python train.py --d_model=256 --head_dim=32 --extras=["some layers without attention", "local attention windows", "a smear gate", "an embedding shortcut", "skips across layers", "capped logits"] --init_std_down=0.0494 --optimizer="muon_variant" --beta1=0.95 --weight_decay=0.0 --grad_clip=0.5 --schedule="wsd" --decay_fraction=1.0 --final_lr_fraction=0.0
Each number is 50 + 10 x the weight over its row's rms, rounded and kept within 0 to 99. Layers, rows and columns count from 0. The size before them is the row's rms in percent of the matrix's.

# layer 2 MLP down (transposed), 704x256, rms 0.0494, rows 319-355, columns 0-63
102:54 64 44 73 52 49 61 47 44 54 48 67 34 25 60 50 68 50 63 44 75 44 35 35 52 50 59 57 49 39 60 65 39 41 41 38 61 61 56 48 73 43 46 47 62 57 57 49 63 52 62 50 43 51 57 43 46 34 57 36 63 42 67 43
092:61 44 53 51 49 47 42 59 68 60 52 65 58 50 36 53 63 52 44 50 48 59 35 52 46 56 47 53 47 41 76 53 50 41 48 46 58 39 33 55 47 50 40 56 45 46 52 59 49 58 42 48 41 55 51 39 66 36 50 34 58 52 47 62
098:47 54 38 54 49 61 43 49 50 47 36 62 42 68 57 68 43 45 37 44 42 42 49 53 56 63 41 48 58 57 64 41 38 58 46 58 35 41 64 48 47 65 46 68 50 46 48 49 39 73 63 45 66 47 53 60 44 52 55 61 60 49 59 49
100:63 56 37 36 42 54 49 61 44 74 59 44 53 61 53 75 56 58 67 41 50 48 46 55 49 55 41 56 48 66 54 36 45 43 60 66 56 31 50 56 51 68 36 42 53 63 75 44 42 42 63 54 49 52 47 35 49 54 79 41 52 60 54 64
102:53 44 66 28 41 54 64 57 44 58 43 46 53 65 49 54 44 52 58 68 61 56 39 66 57 44 52 39 59 63 40 59 26 46 44 52 58 75 48 46 52 43 40 59 49 54 58 68 59 42 65 46 51 43 60 43 57 37 46 58 43 60 32 53
097:18 65 62 46 42 64 43 45 39 48 61 48 51 47 57 54 57 54 65 57 52 43 31 35 60 41 55 44 45 43 46 61 47 60 44 57 62 53 47 58 48 55 55 31 50 63 57 61 47 69 49 51 44 25 50 40 50 52 45 59 58 48 55 50
104:47 51 64 53 37 52 50 48 48 39 58 55 37 51 56 49 51 53 61 45 61 49 55 63 51 54 46 63 56 71 48 32 43 48 41 46 17 41 57 45 68 42 53 48 50 46 81 55 40 49 55 52 61 36 35 50 43 46 40 34 56 31 53 35
104:48 45 43 63 51 41 52 48 64 65 42 42 71 41 48 55 36 56 39 69 55 51 37 60 31 50 46 52 33 49 48 40 56 43 61 40 32 41 47 49 54 57 71 51 45 49 52 52 72 50 63 47 62 53 51 42 49 54 62 51 53 44 46 46
105:51 40 60 48 47 42 51 60 66 50 62 64 40 58 49 61 44 57 46 62 55 38 53 53 57 43 33 39 44 40 45 47 68 51 58 59 55 51 67 51 63 62 41 40 49 54 39 34 40 49 32 48 50 55 39 50 79 55 42 59 51 56 56 44
097:44 68 47 47 52 45 33 49 51 65 46 31 53 45 53 55 65 63 43 63 63 58 56 58 46 57 39 54 53 31 53 45 34 61 55 42 54 52 53 33 48 49 56 54 41 37 52 56 60 50 43 33 51 60 51 38 50 54 53 46 46 49 52 47
102:68 40 61 59 25 66 47 50 64 41 51 45 68 42 48 58 35 42 67 49 61 51 68 42 32 55 37 54 41 55 50 65 49 60 63 51 37 61 64 55 39 60 59 49 51 50 45 41 52 58 32 56 38 41 56 51 50 53 36 43 43 51 47 52
096:71 45 35 67 38 39 64 62 55 55 41 55 55 57 41 48 56 59 51 41 41 44 48 44 48 40 58 49 49 58 51 51 57 70 33 43 46 48 51 51 48 44 61 54 51 55 62 45 38 65 42 45 78 51 57 48 49 28 56 56 44 50 43 59
107:47 55 45 64 41 33 50 51 54 58 60 53 57 51 60 57 56 41 46 68 55 46 44 49 50 53 59 48 56 50 51 50 56 65 51 61 43 48 25 48 26 57 34 49 42 50 50 34 45 32 40 33 50 49 49 61 60 41 51 38 55 44 47 58
107:50 53 42 55 43 45 61 57 46 50 36 55 41 52 65 51 50 55 54 46 37 47 66 55 47 59 65 31 38 32 48 64 45 53 47 64 51 44 54 68 20 41 51 56 64 50 51 56 67 54 32 56 69 57 42 45 49 41 48 52 52 59 33 35
101:63 42 39 41 34 42 27 46 61 45 51 57 62 31 51 48 47 50 45 65 55 54 40 38 40 67 53 70 33 53 53 47 52 48 52 51 53 47 54 58 50 42 32 37 50 52 61 52 75 59 65 46 47 45 43 38 48 45 55 58 49 44 48 23
095:50 38 48 46 59 71 58 40 47 40 56 54 48 57 49 35 68 49 55 43 24 61 52 63 42 43 47 56 43 53 38 56 56 42 51 45 45 69 56 39 48 39 34 51 49 52 66 46 56 31 47 47 47 35 40 47 48 49 35 66 57 56 36 54
100:53 28 33 32 40 69 52 39 51 49 50 61 38 34 48 42 48 58 52 56 41 26 43 52 43 44 49 34 47 58 66 43 43 40 40 45 42 59 55 34 38 42 35 44 42 62 31 61 59 52 30 40 38 44 78 45 38 39 48 59 47 47 55 41
100:62 50 55 38 55 53 44 27 62 41 47 43 48 43 43 36 41 46 48 35 40 42 54 50 55 40 59 50 70 45 69 40 37 45 66 52 49 50 47 53 40 42 64 68 63 29 59 54 51 58 62 41 61 55 42 63 65 40 63 60 54 46 50 30
104:60 39 60 25 42 55 44 49 37 54 39 55 39 47 46 62 37 38 42 68 39 52 53 44 59 38 47 75 43 45 62 58 44 38 56 54 49 50 55 42 47 67 43 65 31 60 40 55 48 52 47 51 59 47 48 61 68 44 59 47 36 58 49 46
101:41 40 37 62 56 43 44 48 46 65 47 38 58 57 50 55 55 65 54 71 42 53 47 42 52 66 48 41 56 44 43 44 41 58 57 52 43 30 63 46 61 50 47 36 46 60 76 35 43 51 43 61 57 35 33 34 38 43 61 49 52 43 37 63
097:55 60 65 52 60 33 52 48 37 46 52 51 49 48 58 65 35 56 41 68 45 35 60 61 45 48 39 44 60 49 40 50 40 42 48 43 56 53 61 48 36 53 65 40 33 36 45 70 56 40 37 59 33 54 63 58 45 56 60 38 61 42 49 45
101:50 49 47 57 34 62 41 51 56 54 71 40 64 56 53 58 52 46 48 48 45 40 51 46 46 57 43 59 52 54 55 42 49 53 62 39 24 44 62 53 35 51 56 46 57 51 46 46 50 50 47 57 61 53 38 59 60 58 52 50 43 70 43 44
100:57 55 66 61 70 65 64 55 33 49 40 26 38 50 55 49 45 59 49 63 59 56 50 18 62 58 44 63 51 53 44 45 55 48 68 62 41 55 55 36 43 42 46 56 58 64 50 68 62 54 48 55 39 51 48 54 48 61 48 58 55 40 48 57
099:49 31 31 54 62 53 50 46 71 73 50 60 38 50 44 70 60 57 39 45 40 29 43 62 64 47 56 63 69 48 55 49 68 47 39 42 58 50 55 61 47 47 53 38 65 55 75 68 58 73 53 58 39 62 40 49 47 52 52 49 30 55 63 62
101:49 41 53 49 58 26 57 63 42 53 51 43 66 53 48 63 55 58 54 41 58 45 48 58 46 51 49 46 61 48 55 41 58 60 41 57 61 38 56 43 44 64 43 72 43 64 45 55 28 45 41 44 58 45 47 55 51 57 50 72 59 75 51 40
097:41 40 42 69 29 48 34 34 40 46 52 45 71 60 19 50 42 37 56 45 51 63 36 52 47 56 55 44 38 57 61 42 59 53 49 49 59 61 61 33 49 37 52 34 54 44 56 55 53 50 56 50 48 44 44 61 51 61 58 49 64 54 52 58
103:59 45 45 56 36 38 45 38 36 35 62 54 31 53 50 48 41 51 51 46 43 42 58 46 56 50 59 49 64 49 46 51 51 65 53 54 47 43 52 59 55 42 48 54 65 44 55 58 46 48 71 57 52 50 36 40 41 55 56 58 55 26 57 39
101:43 53 37 24 43 41 39 51 48 42 48 56 39 52 56 61 52 62 30 65 52 32 57 53 50 66 46 63 48 51 51 30 34 47 61 52 49 57 46 58 50 41 68 44 39 52 42 41 61 44 61 42 51 56 37 49 51 73 38 66 49 46 35 37
100:30 39 44 61 49 65 70 52 52 42 56 57 45 41 48 55 37 62 29 27 31 44 56 38 42 54 40 46 32 37 65 57 44 60 65 40 59 47 58 74 50 51 42 63 44 39 41 54 48 52 45 41 52 47 53 74 60 60 48 40 61 64 46 56
096:59 41 53 49 66 68 43 71 54 48 52 53 57 51 60 53 54 37 64 35 36 53 47 37 70 61 78 45 48 57 66 21 52 57 42 35 37 58 54 55 41 49 51 48 50 47 35 29 51 56 48 52 61 48 59 60 44 51 61 69 46 57 64 42
097:61 37 62 58 32 54 53 54 59 42 54 47 59 47 71 53 29 42 42 49 46 66 53 48 37 66 50 50 58 45 28 52 32 67 39 59 56 52 50 45 43 47 39 52 65 52 58 56 58 53 30 53 51 67 67 27 57 53 60 30 46 33 52 49
098:47 49 64 40 58 49 37 44 64 46 62 53 71 50 75 54 53 45 52 58 62 58 47 48 64 62 57 51 41 42 50 33 38 37 41 56 43 51 55 47 55 35 45 54 45 59 43 70 57 53 64 60 68 42 48 53 45 19 55 50 52 31 53 46
094:45 56 44 57 59 55 47 66 53 64 49 53 34 58 60 44 56 26 61 42 58 39 49 30 55 47 45 51 51 40 41 44 52 54 57 44 56 53 52 53 52 50 60 46 52 53 48 54 49 58 57 59 50 62 42 44 38 49 72 55 47 44 45 45
098:49 54 63 56 27 53 55 50 50 35 38 42 60 40 39 41 59 43 37 34 57 52 58 47 39 46 36 68 71 78 53 47 29 65 53 41 46 49 57 59 45 56 60 43 49 72 51 37 53 55 59 64 42 66 47 44 44 57 50 60 51 63 46 50
096:60 50 52 49 48 45 51 68 52 60 61 41 65 45 53 46 44 54 45 49 44 43 45 40 55 50 58 51 57 43 52 58 53 38 31 50 67 67 60 47 69 32 62 64 30 37 51 44 47 70 50 60 39 53 58 49 55 40 53 55 41 59 59 43
101:40 63 48 68 47 58 49 60 51 45 48 37 70 49 52 70 64 62 50 54 56 57 55 50 43 40 74 57 62 47 39 67 60 49 55 58 60 59 50 31 62 27 37 57 66 57 37 66 42 44 49 60 50 53 59 51 37 59 57 44 41 53 47 43
096:59 49 64 49 61 58 48 77 61 56 58 53 56 44 42 55 56 53 30 43 41 48 56 53 48 39 52 51 70 70 57 33 53 62 40 42 37 29 68 47 42 34 48 60 55 63 31 39 37 54 54 43 47 58 51 48 35 63 42 53 68 25 39 38
# layer 2 MLP gate, 704x256, rms 0.0497, rows 320-355, columns 0-63
089:42 45 39 51 56 49 72 39 65 35 48 40 46 52 42 40 43 60 55 62 57 49 58 45 49 34 38 45 52 41 42 49 44 50 80 69 46 28 47 34 48 66 58 49 56 37 45 59 48 43 63 64 45 51 51 54 49 58 70 50 60 50 43 28
104:47 56 47 39 38 51 28 51 58 57 43 58 62 51 60 47 45 49 51 49 33 45 45 35 54 67 53 52 55 52 51 39 59 59 27 39 48 51 47 65 43 31 51 37 45 68 31 46 56 31 53 50 54 42 62 42 54 60 57 60 48 58 54 44
102:42 51 54 41 38 47 42 51 59 53 52 52 52 36 46 38 38 49 46 50 35 43 59 40 59 46 58 45 40 60 49 47 64 64 40 68 45 47 44 57 36 41 41 43 38 30 51 59 62 54 47 65 62 46 49 50 51 67 61 53 42 64 40 59
098:58 51 57 47 38 42 42 48 62 46 61 51 53 47 35 55 54 37 51 50 46 41 45 69 59 56 43 52 60 46 49 50 53 47 58 56 61 49 55 38 47 57 64 46 48 39 71 42 60 57 55 70 61 52 58 59 33 62 48 80 68 52 51 53
100:58 60 29 29 59 56 53 27 52 57 42 58 55 47 49 56 61 59 58 44 56 67 63 46 56 43 52 60 57 46 65 51 42 55 62 30 30 43 49 38 45 38 39 54 55 54 46 53 47 45 72 45 49 57 57 50 56 48 60 41 54 58 34 39
102:60 46 67 57 49 52 36 44 61 50 54 47 21 30 58 51 49 45 45 49 47 58 34 48 48 63 62 51 44 61 64 48 31 46 45 58 53 27 53 64 77 55 60 33 53 44 46 49 32 47 63 32 43 48 48 47 47 42 38 55 47 41 47 54
101:46 53 50 55 52 56 51 55 49 35 42 50 50 61 31 53 35 50 37 50 51 51 41 41 39 69 33 60 44 51 46 39 38 55 55 36 53 55 43 68 50 45 31 51 39 69 51 33 73 46 37 71 33 46 35 54 54 39 61 46 35 41 36 55
108:54 64 45 42 35 54 51 50 69 25 44 25 49 35 52 45 62 41 47 57 51 59 78 42 64 53 57 56 45 38 42 67 43 63 52 62 55 58 49 61 28 56 44 34 46 57 55 48 50 45 43 91 47 60 59 43 55 60 47 50 55 50 34 45
101:64 53 47 52 50 46 60 63 50 51 53 49 42 63 60 35 47 42 52 49 53 46 38 82 69 50 42 41 34 54 55 62 62 61 37 52 37 64 42 58 40 58 47 54 52 50 56 38 50 45 58 40 31 80 35 59 67 51 50 61 55 63 32 45
108:53 42 58 64 61 52 52 70 59 36 54 44 43 51 71 59 65 59 59 51 51 47 36 46 50 54 46 43 34 50 35 50 55 56 55 66 55 61 75 38 46 60 61 58 57 42 24 62 46 33 66 66 54 59 37 54 46 41 52 52 41 64 57 72
101:47 49 57 47 64 58 50 37 38 30 37 27 31 63 45 61 60 41 51 43 36 47 50 41 45 71 49 48 39 46 64 53 47 60 59 44 58 51 48 58 54 51 30 58 58 43 40 55 49 59 62 36 50 43 53 57 49 47 46 43 42 36 65 56
105:49 63 57 43 52 64 54 53 52 74 66 43 36 47 46 56 58 49 49 39 52 53 46 52 46 39 50 56 60 51 66 62 43 55 56 46 32 45 60 52 64 62 58 47 59 47 54 38 42 37 31 58 34 71 63 58 47 68 47 47 71 44 53 37
103:38 42 46 49 36 53 39 37 19 42 52 51 54 47 53 45 43 61 58 49 43 58 54 41 43 37 39 51 53 54 62 41 38 68 58 63 53 52 56 44 41 43 65 27 44 56 52 50 49 44 51 52 67 65 65 49 39 42 45 53 33 34 56 45
097:58 52 59 58 59 61 63 46 40 53 37 59 35 53 44 55 28 57 56 39 48 62 49 80 42 53 57 55 71 53 40 57 42 50 49 46 57 24 57 46 56 33 49 67 50 32 56 24 56 44 55 41 45 54 41 76 55 32 68 50 70 55 52 36
098:57 39 42 53 52 57 43 56 51 56 64 43 45 51 47 50 64 58 40 46 54 49 63 64 62 26 46 58 57 40 52 44 29 66 46 42 45 62 64 54 49 46 52 51 43 49 48 69 48 53 42 50 46 39 59 26 52 39 50 53 52 32 54 56
099:51 46 50 52 48 48 54 49 66 44 48 42 54 54 46 48 56 55 49 54 49 50 50 39 45 65 49 42 53 63 53 46 39 49 55 51 33 59 48 60 45 53 53 42 53 57 49 28 74 54 45 67 66 56 34 64 59 47 54 40 66 37 61 35
103:46 69 54 57 59 35 61 41 64 35 39 50 41 54 59 48 62 49 13 47 31 48 56 72 59 38 61 57 39 46 69 45 35 52 46 52 48 43 38 60 57 63 65 29 44 55 56 68 25 66 31 46 49 42 44 46 56 51 46 56 65 59 42 65
101:71 57 52 54 36 53 51 43 50 50 38 64 52 44 47 46 45 43 42 63 44 60 53 44 55 53 39 42 54 41 55 59 44 55 41 44 51 38 45 62 36 52 46 39 65 50 58 57 45 62 60 69 58 45 50 36 45 44 58 39 59 45 53 47
102:36 49 51 39 46 58 51 51 59 35 43 74 53 42 56 60 51 64 48 39 41 44 32 32 53 57 68 42 50 59 34 44 59 57 31 52 38 46 54 61 58 45 48 41 60 40 61 60 40 60 45 37 46 55 43 40 40 54 58 41 40 45 44 37
096:58 53 50 45 68 58 67 55 68 52 53 48 33 52 40 53 60 48 34 34 57 61 27 38 41 44 54 53 27 52 45 56 51 49 50 49 50 39 46 70 52 45 49 44 46 41 58 50 57 64 45 50 60 60 46 55 47 39 59 53 24 58 53 41
097:51 49 51 72 64 46 67 42 44 60 41 62 53 30 43 45 49 74 52 46 59 54 56 61 44 52 40 55 45 41 38 51 37 44 52 37 61 53 63 51 49 69 56 34 42 55 52 48 59 51 52 47 43 35 54 35 70 50 46 51 52 44 47 52
097:36 40 45 53 44 58 51 50 55 40 45 39 52 40 58 48 53 43 58 55 42 47 62 49 58 46 57 57 66 63 63 51 32 41 48 40 69 45 64 41 33 41 39 55 43 63 58 42 37 37 41 48 48 61 43 51 47 44 51 57 51 61 62 52
100:46 46 44 42 43 27 53 51 59 44 52 48 46 32 59 42 52 64 59 50 46 43 65 27 61 34 52 45 45 45 41 63 34 63 56 44 49 58 57 66 51 36 56 51 45 54 66 54 48 55 66 39 55 68 48 55 50 70 46 50 38 61 43 42
094:49 56 37 55 70 56 52 53 28 38 44 56 48 52 47 57 55 50 54 27 36 53 59 27 57 45 59 49 56 68 27 17 44 49 58 50 35 59 38 50 48 40 66 60 56 61 52 36 41 44 42 51 43 45 66 47 57 56 56 51 34 60 53 52
092:52 50 57 45 32 37 56 57 67 50 56 43 46 60 54 49 55 31 53 61 44 47 56 55 48 53 53 42 49 29 38 35 45 54 52 41 52 44 55 61 61 54 45 81 39 54 54 49 46 68 78 53 31 45 48 51 61 45 56 55 51 69 38 55
099:63 46 38 46 52 31 39 34 65 66 41 41 33 66 47 52 50 63 32 73 51 53 21 37 62 43 52 41 44 51 46 65 60 52 41 44 56 39 60 45 29 29 53 49 58 40 40 46 60 41 54 52 39 56 37 50 57 37 60 56 51 51 53 55
097:45 49 54 48 51 55 38 59 42 50 60 56 58 44 45 45 62 50 36 46 65 42 55 23 41 34 66 42 41 63 57 42 52 40 48 52 54 53 21 55 57 52 58 25 48 36 39 59 51 48 33 42 40 38 37 58 54 58 50 53 39 55 71 56
099:34 60 37 64 50 45 42 48 49 55 61 43 45 43 52 46 61 58 54 43 34 41 35 45 46 43 54 50 43 46 42 61 52 39 50 46 49 47 53 50 57 41 45 65 35 61 53 52 56 44 44 60 46 53 33 46 35 64 63 69 53 42 47 63
105:59 54 41 50 54 45 46 44 52 55 51 63 48 57 53 43 42 58 40 61 42 49 27 31 42 49 54 44 44 47 38 33 35 54 66 47 53 54 42 57 34 71 55 71 38 45 28 38 45 47 50 42 47 53 50 58 53 65 49 53 20 56 46 46
094:42 46 49 42 80 51 54 57 31 54 64 33 42 44 53 54 50 45 47 48 44 54 45 54 49 58 57 49 50 50 61 31 47 48 47 42 29 63 60 55 51 48 65 46 55 41 49 37 58 54 54 44 55 57 37 61 63 46 51 56 55 43 62 33
095:41 56 56 48 62 45 72 45 47 58 50 56 44 24 46 37 59 46 58 35 42 28 55 49 65 55 44 41 52 64 49 52 57 77 51 43 42 72 55 47 65 52 57 52 52 43 71 57 45 34 37 51 52 49 51 58 49 62 58 58 35 55 37 59
098:55 57 34 63 54 32 35 54 43 58 50 47 52 65 61 44 54 46 52 44 30 59 66 48 57 45 40 60 40 38 63 46 42 51 55 53 51 38 46 57 44 50 61 59 59 71 44 48 61 61 51 55 50 52 46 47 45 66 41 61 62 35 57 43
101:52 57 50 33 42 43 57 40 48 63 66 60 52 31 50 32 45 57 51 47 63 48 43 51 46 49 46 57 53 41 40 47 49 57 50 48 43 57 49 62 44 44 61 50 49 55 58 52 35 48 49 50 57 55 70 44 65 56 52 50 44 59 45 69
088:38 54 46 48 43 43 53 40 46 43 60 53 52 46 50 48 59 42 42 48 66 53 63 50 40 50 65 27 33 47 45 56 56 65 55 40 53 40 70 73 47 62 37 57 77 41 66 38 48 49 64 36 55 66 37 38 45 50 58 59 53 58 63 58
102:34 59 62 37 44 58 54 53 59 68 67 46 59 41 62 55 32 53 62 20 41 46 40 51 36 48 55 47 42 57 52 60 52 67 50 38 48 40 45 68 51 46 48 53 53 27 53 60 48 48 37 46 46 60 50 57 50 42 47 68 57 60 64 68
102:66 57 41 32 45 44 50 53 46 40 49 70 38 58 63 63 43 40 17 44 68 51 51 68 66 38 60 59 58 53 65 41 50 47 38 62 38 48 63 60 23 63 54 48 54 69 40 62 30 46 59 34 52 48 40 72 39 45 33 55 57 50 53 41
# layer 2 MLP up, 704x256, rms 0.049, rows 320-355, columns 0-63
096:47 71 48 55 56 55 51 52 48 44 58 46 74 44 45 43 32 35 50 49 47 65 51 41 66 58 47 58 69 61 53 49 55 43 66 66 48 37 37 60 75 52 41 62 59 71 60 41 55 63 71 61 63 30 38 35 54 59 59 41 56 47 44 50
101:48 43 52 53 51 53 57 45 48 71 49 62 59 49 55 60 49 59 63 53 43 64 39 65 60 58 54 50 47 52 70 51 43 49 57 30 40 62 55 69 63 55 41 43 47 55 46 49 61 51 52 61 55 55 48 38 40 43 62 57 43 60 56 54
105:50 66 48 53 56 51 42 47 53 62 61 47 38 59 33 44 52 54 56 67 21 69 50 63 49 46 36 49 58 70 45 39 59 55 41 56 50 45 50 54 36 59 47 52 65 50 43 44 43 58 45 39 52 50 46 47 43 54 39 53 41 54 43 62
102:52 54 52 40 53 59 62 38 33 45 43 45 48 53 39 58 48 46 39 49 41 33 56 36 58 49 43 46 52 49 50 45 45 50 46 56 45 52 39 30 32 38 42 45 64 45 49 52 54 48 48 56 47 64 35 43 64 55 36 56 56 61 57 48
095:65 61 49 63 43 59 40 60 65 50 46 55 60 50 45 46 61 58 53 40 55 50 54 43 46 50 46 59 41 69 57 49 58 51 69 42 57 57 50 35 45 70 56 54 42 47 63 41 44 58 46 36 37 32 46 64 50 48 44 45 40 54 57 57
102:41 51 44 47 59 55 58 43 51 32 55 40 34 52 56 29 61 60 52 71 57 38 57 62 44 37 46 42 48 47 50 61 58 65 43 45 51 40 55 63 42 53 41 44 43 61 40 54 56 45 45 40 43 52 36 64 42 63 63 50 49 41 39 44
101:57 41 61 34 56 46 61 40 53 57 40 54 51 45 41 60 63 57 47 62 61 46 68 38 48 53 42 49 59 51 26 49 41 63 38 41 67 41 53 23 46 47 40 62 43 57 51 40 50 43 44 49 41 72 53 48 59 69 50 52 44 63 47 61
105:37 49 52 41 46 53 39 48 43 57 42 57 25 65 44 48 51 30 44 72 51 65 57 58 35 41 56 52 53 52 52 53 65 48 50 37 48 64 42 51 41 38 57 48 71 55 38 54 54 51 61 51 40 67 70 34 48 51 39 53 58 52 39 43
097:44 38 43 52 58 48 34 58 58 43 41 45 36 53 59 49 58 39 35 62 43 58 48 52 34 45 52 56 57 50 46 57 71 68 46 69 67 43 62 45 60 54 43 43 61 54 54 51 59 53 37 64 53 43 60 38 26 43 58 45 48 54 50 44
104:29 48 63 30 33 51 70 57 52 30 61 40 52 67 55 35 44 56 62 42 52 44 45 62 47 55 51 49 55 41 69 37 55 54 51 53 61 34 61 37 58 55 44 51 44 42 52 49 54 46 52 56 67 57 42 39 50 63 57 42 43 50 30 56
102:72 70 49 39 44 44 41 56 50 38 50 56 52 46 57 37 48 51 41 45 53 47 46 51 40 42 64 34 61 68 45 32 50 42 41 56 40 41 46 45 45 56 42 61 53 39 46 49 65 44 42 44 68 38 49 69 30 39 43 48 56 55 50 56
106:33 51 53 63 43 43 56 45 42 48 47 54 43 50 31 61 48 57 41 48 53 40 52 53 54 44 56 45 61 36 47 46 49 69 60 54 51 54 45 49 51 54 44 54 63 35 36 64 39 63 46 59 55 49 38 61 45 45 31 32 41 52 51 58
104:38 47 47 43 33 44 63 56 40 54 49 50 48 55 63 45 69 40 45 57 71 54 45 46 48 35 54 26 43 59 40 42 43 38 35 54 66 35 52 57 41 45 53 61 56 39 36 49 32 48 53 65 51 43 26 52 55 42 51 50 48 57 39 43
101:45 59 45 39 25 69 51 30 49 55 59 51 62 40 37 47 56 48 46 50 57 45 51 60 50 57 59 62 62 56 44 27 40 53 61 54 66 39 48 49 49 35 44 48 56 70 61 55 50 63 64 53 57 52 58 49 45 33 49 62 42 44 54 56
097:32 53 63 50 45 48 57 50 42 67 35 61 38 41 49 38 58 31 59 42 60 65 49 54 49 48 65 46 42 59 33 67 64 37 36 62 53 54 35 58 38 38 54 40 42 56 41 55 34 57 56 49 67 45 52 41 46 65 54 41 63 44 52 47
105:41 52 31 63 38 41 74 49 55 47 44 55 49 40 43 61 61 52 43 55 50 58 68 70 53 34 55 41 54 55 60 42 61 56 36 44 48 39 41 50 61 39 46 55 48 40 55 34 54 50 51 45 47 47 59 58 33 43 68 50 54 47 67 42
097:47 44 43 55 54 65 54 45 42 50 61 69 39 40 40 57 59 44 41 46 41 33 38 36 45 58 45 58 51 58 51 60 50 49 65 33 50 49 44 46 46 53 42 45 50 60 58 59 39 51 31 48 43 34 40 34 52 36 57 33 43 59 52 43
101:50 45 62 43 57 56 63 50 35 36 46 24 54 49 35 51 42 58 54 61 45 47 39 42 47 50 45 60 54 41 57 32 45 61 32 38 50 66 47 55 40 47 43 52 49 59 54 56 39 54 48 63 51 47 49 42 49 48 35 14 46 41 72 33
103:54 55 47 44 52 48 38 50 54 33 35 51 34 45 52 47 41 41 58 69 39 46 53 58 56 34 49 53 54 67 51 52 40 54 34 34 83 38 46 57 67 51 45 63 51 49 44 51 57 54 42 61 50 51 54 53 44 55 65 46 56 62 58 35
098:73 69 51 53 47 41 56 56 46 39 45 55 43 52 54 54 84 51 52 60 57 49 44 59 56 48 51 44 37 61 69 62 50 47 58 39 55 57 46 68 50 41 37 51 40 57 49 75 50 68 38 53 70 51 63 47 60 39 44 59 49 38 46 52
100:46 52 58 54 50 69 37 53 73 47 43 68 43 44 44 67 56 51 58 47 42 51 32 29 43 56 47 60 63 45 52 52 50 46 64 48 42 43 47 83 46 55 40 38 24 43 59 53 57 48 40 52 39 48 42 45 55 58 54 57 63 38 55 39
104:59 63 38 54 33 46 48 75 37 46 45 44 67 65 51 59 56 43 32 42 34 43 53 44 40 49 36 58 45 48 63 39 55 40 44 41 50 56 51 57 61 63 64 44 59 32 47 54 63 47 43 36 66 62 57 53 56 51 43 45 65 70 57 50
096:58 50 57 65 44 42 57 48 31 65 45 67 52 43 32 52 52 51 49 63 28 54 57 45 47 36 53 41 60 49 59 47 60 56 51 34 28 55 68 46 41 56 44 59 57 53 45 83 34 62 47 84 58 43 51 44 52 41 39 50 54 57 54 38
101:45 43 42 52 46 59 66 51 61 48 64 58 61 50 38 51 60 62 52 38 56 47 48 44 50 53 63 46 65 35 50 58 48 44 57 43 54 58 49 54 55 51 45 60 51 47 40 44 29 36 37 56 26 54 30 48 38 57 40 46 62 61 52 58
098:48 61 39 38 40 73 68 44 51 47 47 53 57 70 55 61 47 63 47 45 49 63 45 36 36 39 62 55 50 28 49 53 50 52 47 54 47 44 51 43 54 53 60 60 48 47 29 31 45 63 59 41 51 56 39 68 45 44 54 43 49 65 40 41
103:51 49 57 50 58 61 58 35 41 54 42 29 59 37 49 49 26 45 67 59 58 71 56 54 52 68 55 49 40 50 51 34 39 62 49 52 51 48 53 59 60 51 40 53 48 53 49 55 53 64 53 47 26 51 55 46 35 56 45 38 57 42 54 33
100:54 63 41 23 61 52 36 49 54 23 39 44 38 34 43 66 65 49 55 53 33 52 54 32 48 52 63 54 39 52 63 61 42 44 40 57 52 61 34 63 41 44 46 33 54 30 42 57 50 42 48 42 48 42 31 62 51 50 37 48 39 51 52 52
098:51 42 32 62 54 53 47 59 41 54 59 60 37 44 22 45 53 52 49 60 44 59 35 44 47 69 52 55 46 40 37 60 56 54 45 46 40 64 56 59 58 49 41 51 54 40 48 44 35 48 54 49 37 29 56 41 34 65 69 41 51 65 53 48
105:51 43 54 52 40 54 44 67 31 45 46 76 57 38 50 37 66 50 44 45 46 53 56 43 43 45 50 45 62 53 53 56 51 29 52 35 48 58 32 41 45 47 59 46 53 59 69 51 42 43 62 34 51 44 53 48 57 55 51 55 69 37 46 56
095:70 32 46 50 56 47 43 66 60 46 62 52 54 51 64 52 47 38 31 33 47 47 47 65 34 47 68 52 30 47 59 51 55 34 57 41 53 36 55 33 48 48 59 50 65 31 58 50 39 42 50 62 38 60 47 35 54 63 48 71 54 60 58 40
098:44 53 51 55 39 41 43 39 39 56 45 50 45 40 49 41 65 55 48 61 46 54 57 45 51 44 66 70 63 43 65 54 46 64 49 49 71 61 59 47 26 28 57 47 39 37 50 43 53 40 36 38 68 59 46 50 64 58 50 42 45 65 32 53
096:51 62 47 50 37 50 42 28 72 43 51 49 48 50 48 56 64 46 45 63 31 50 41 49 36 48 53 53 40 34 69 38 38 46 59 41 54 42 52 54 42 36 34 43 47 48 52 59 37 42 53 59 72 54 33 65 68 48 54 36 59 50 51 29
099:52 54 39 49 30 49 48 60 55 52 49 45 55 34 49 38 24 54 41 43 37 54 48 49 54 57 44 49 44 54 35 67 54 37 39 37 39 64 38 51 57 57 41 48 44 39 47 47 34 58 57 42 56 54 33 46 49 68 46 48 53 53 56 50
091:39 51 58 48 64 37 66 26 51 36 46 60 50 69 44 48 63 32 54 64 55 62 56 64 42 33 56 46 41 55 38 41 50 59 75 53 36 53 35 41 37 48 23 46 56 38 67 63 39 32 65 53 59 40 41 50 53 37 33 49 37 53 63 42
098:52 50 41 44 46 52 59 55 36 52 55 63 58 47 42 64 66 69 65 43 52 45 58 69 50 45 49 29 60 50 51 58 55 56 63 56 61 49 58 52 57 64 45 42 60 55 44 42 46 39 42 58 36 52 47 37 52 56 62 68 55 60 33 39
094:33 59 57 54 46 57 53 69 50 43 60 44 60 35 31 31 53 27 45 74 14 62 72 37 56 49 54 69 49 40 50 53 48 48 63 40 51 40 42 55 47 44 56 54 42 53 53 66 54 46 45 56 65 56 58 42 55 56 53 43 57 47 49 32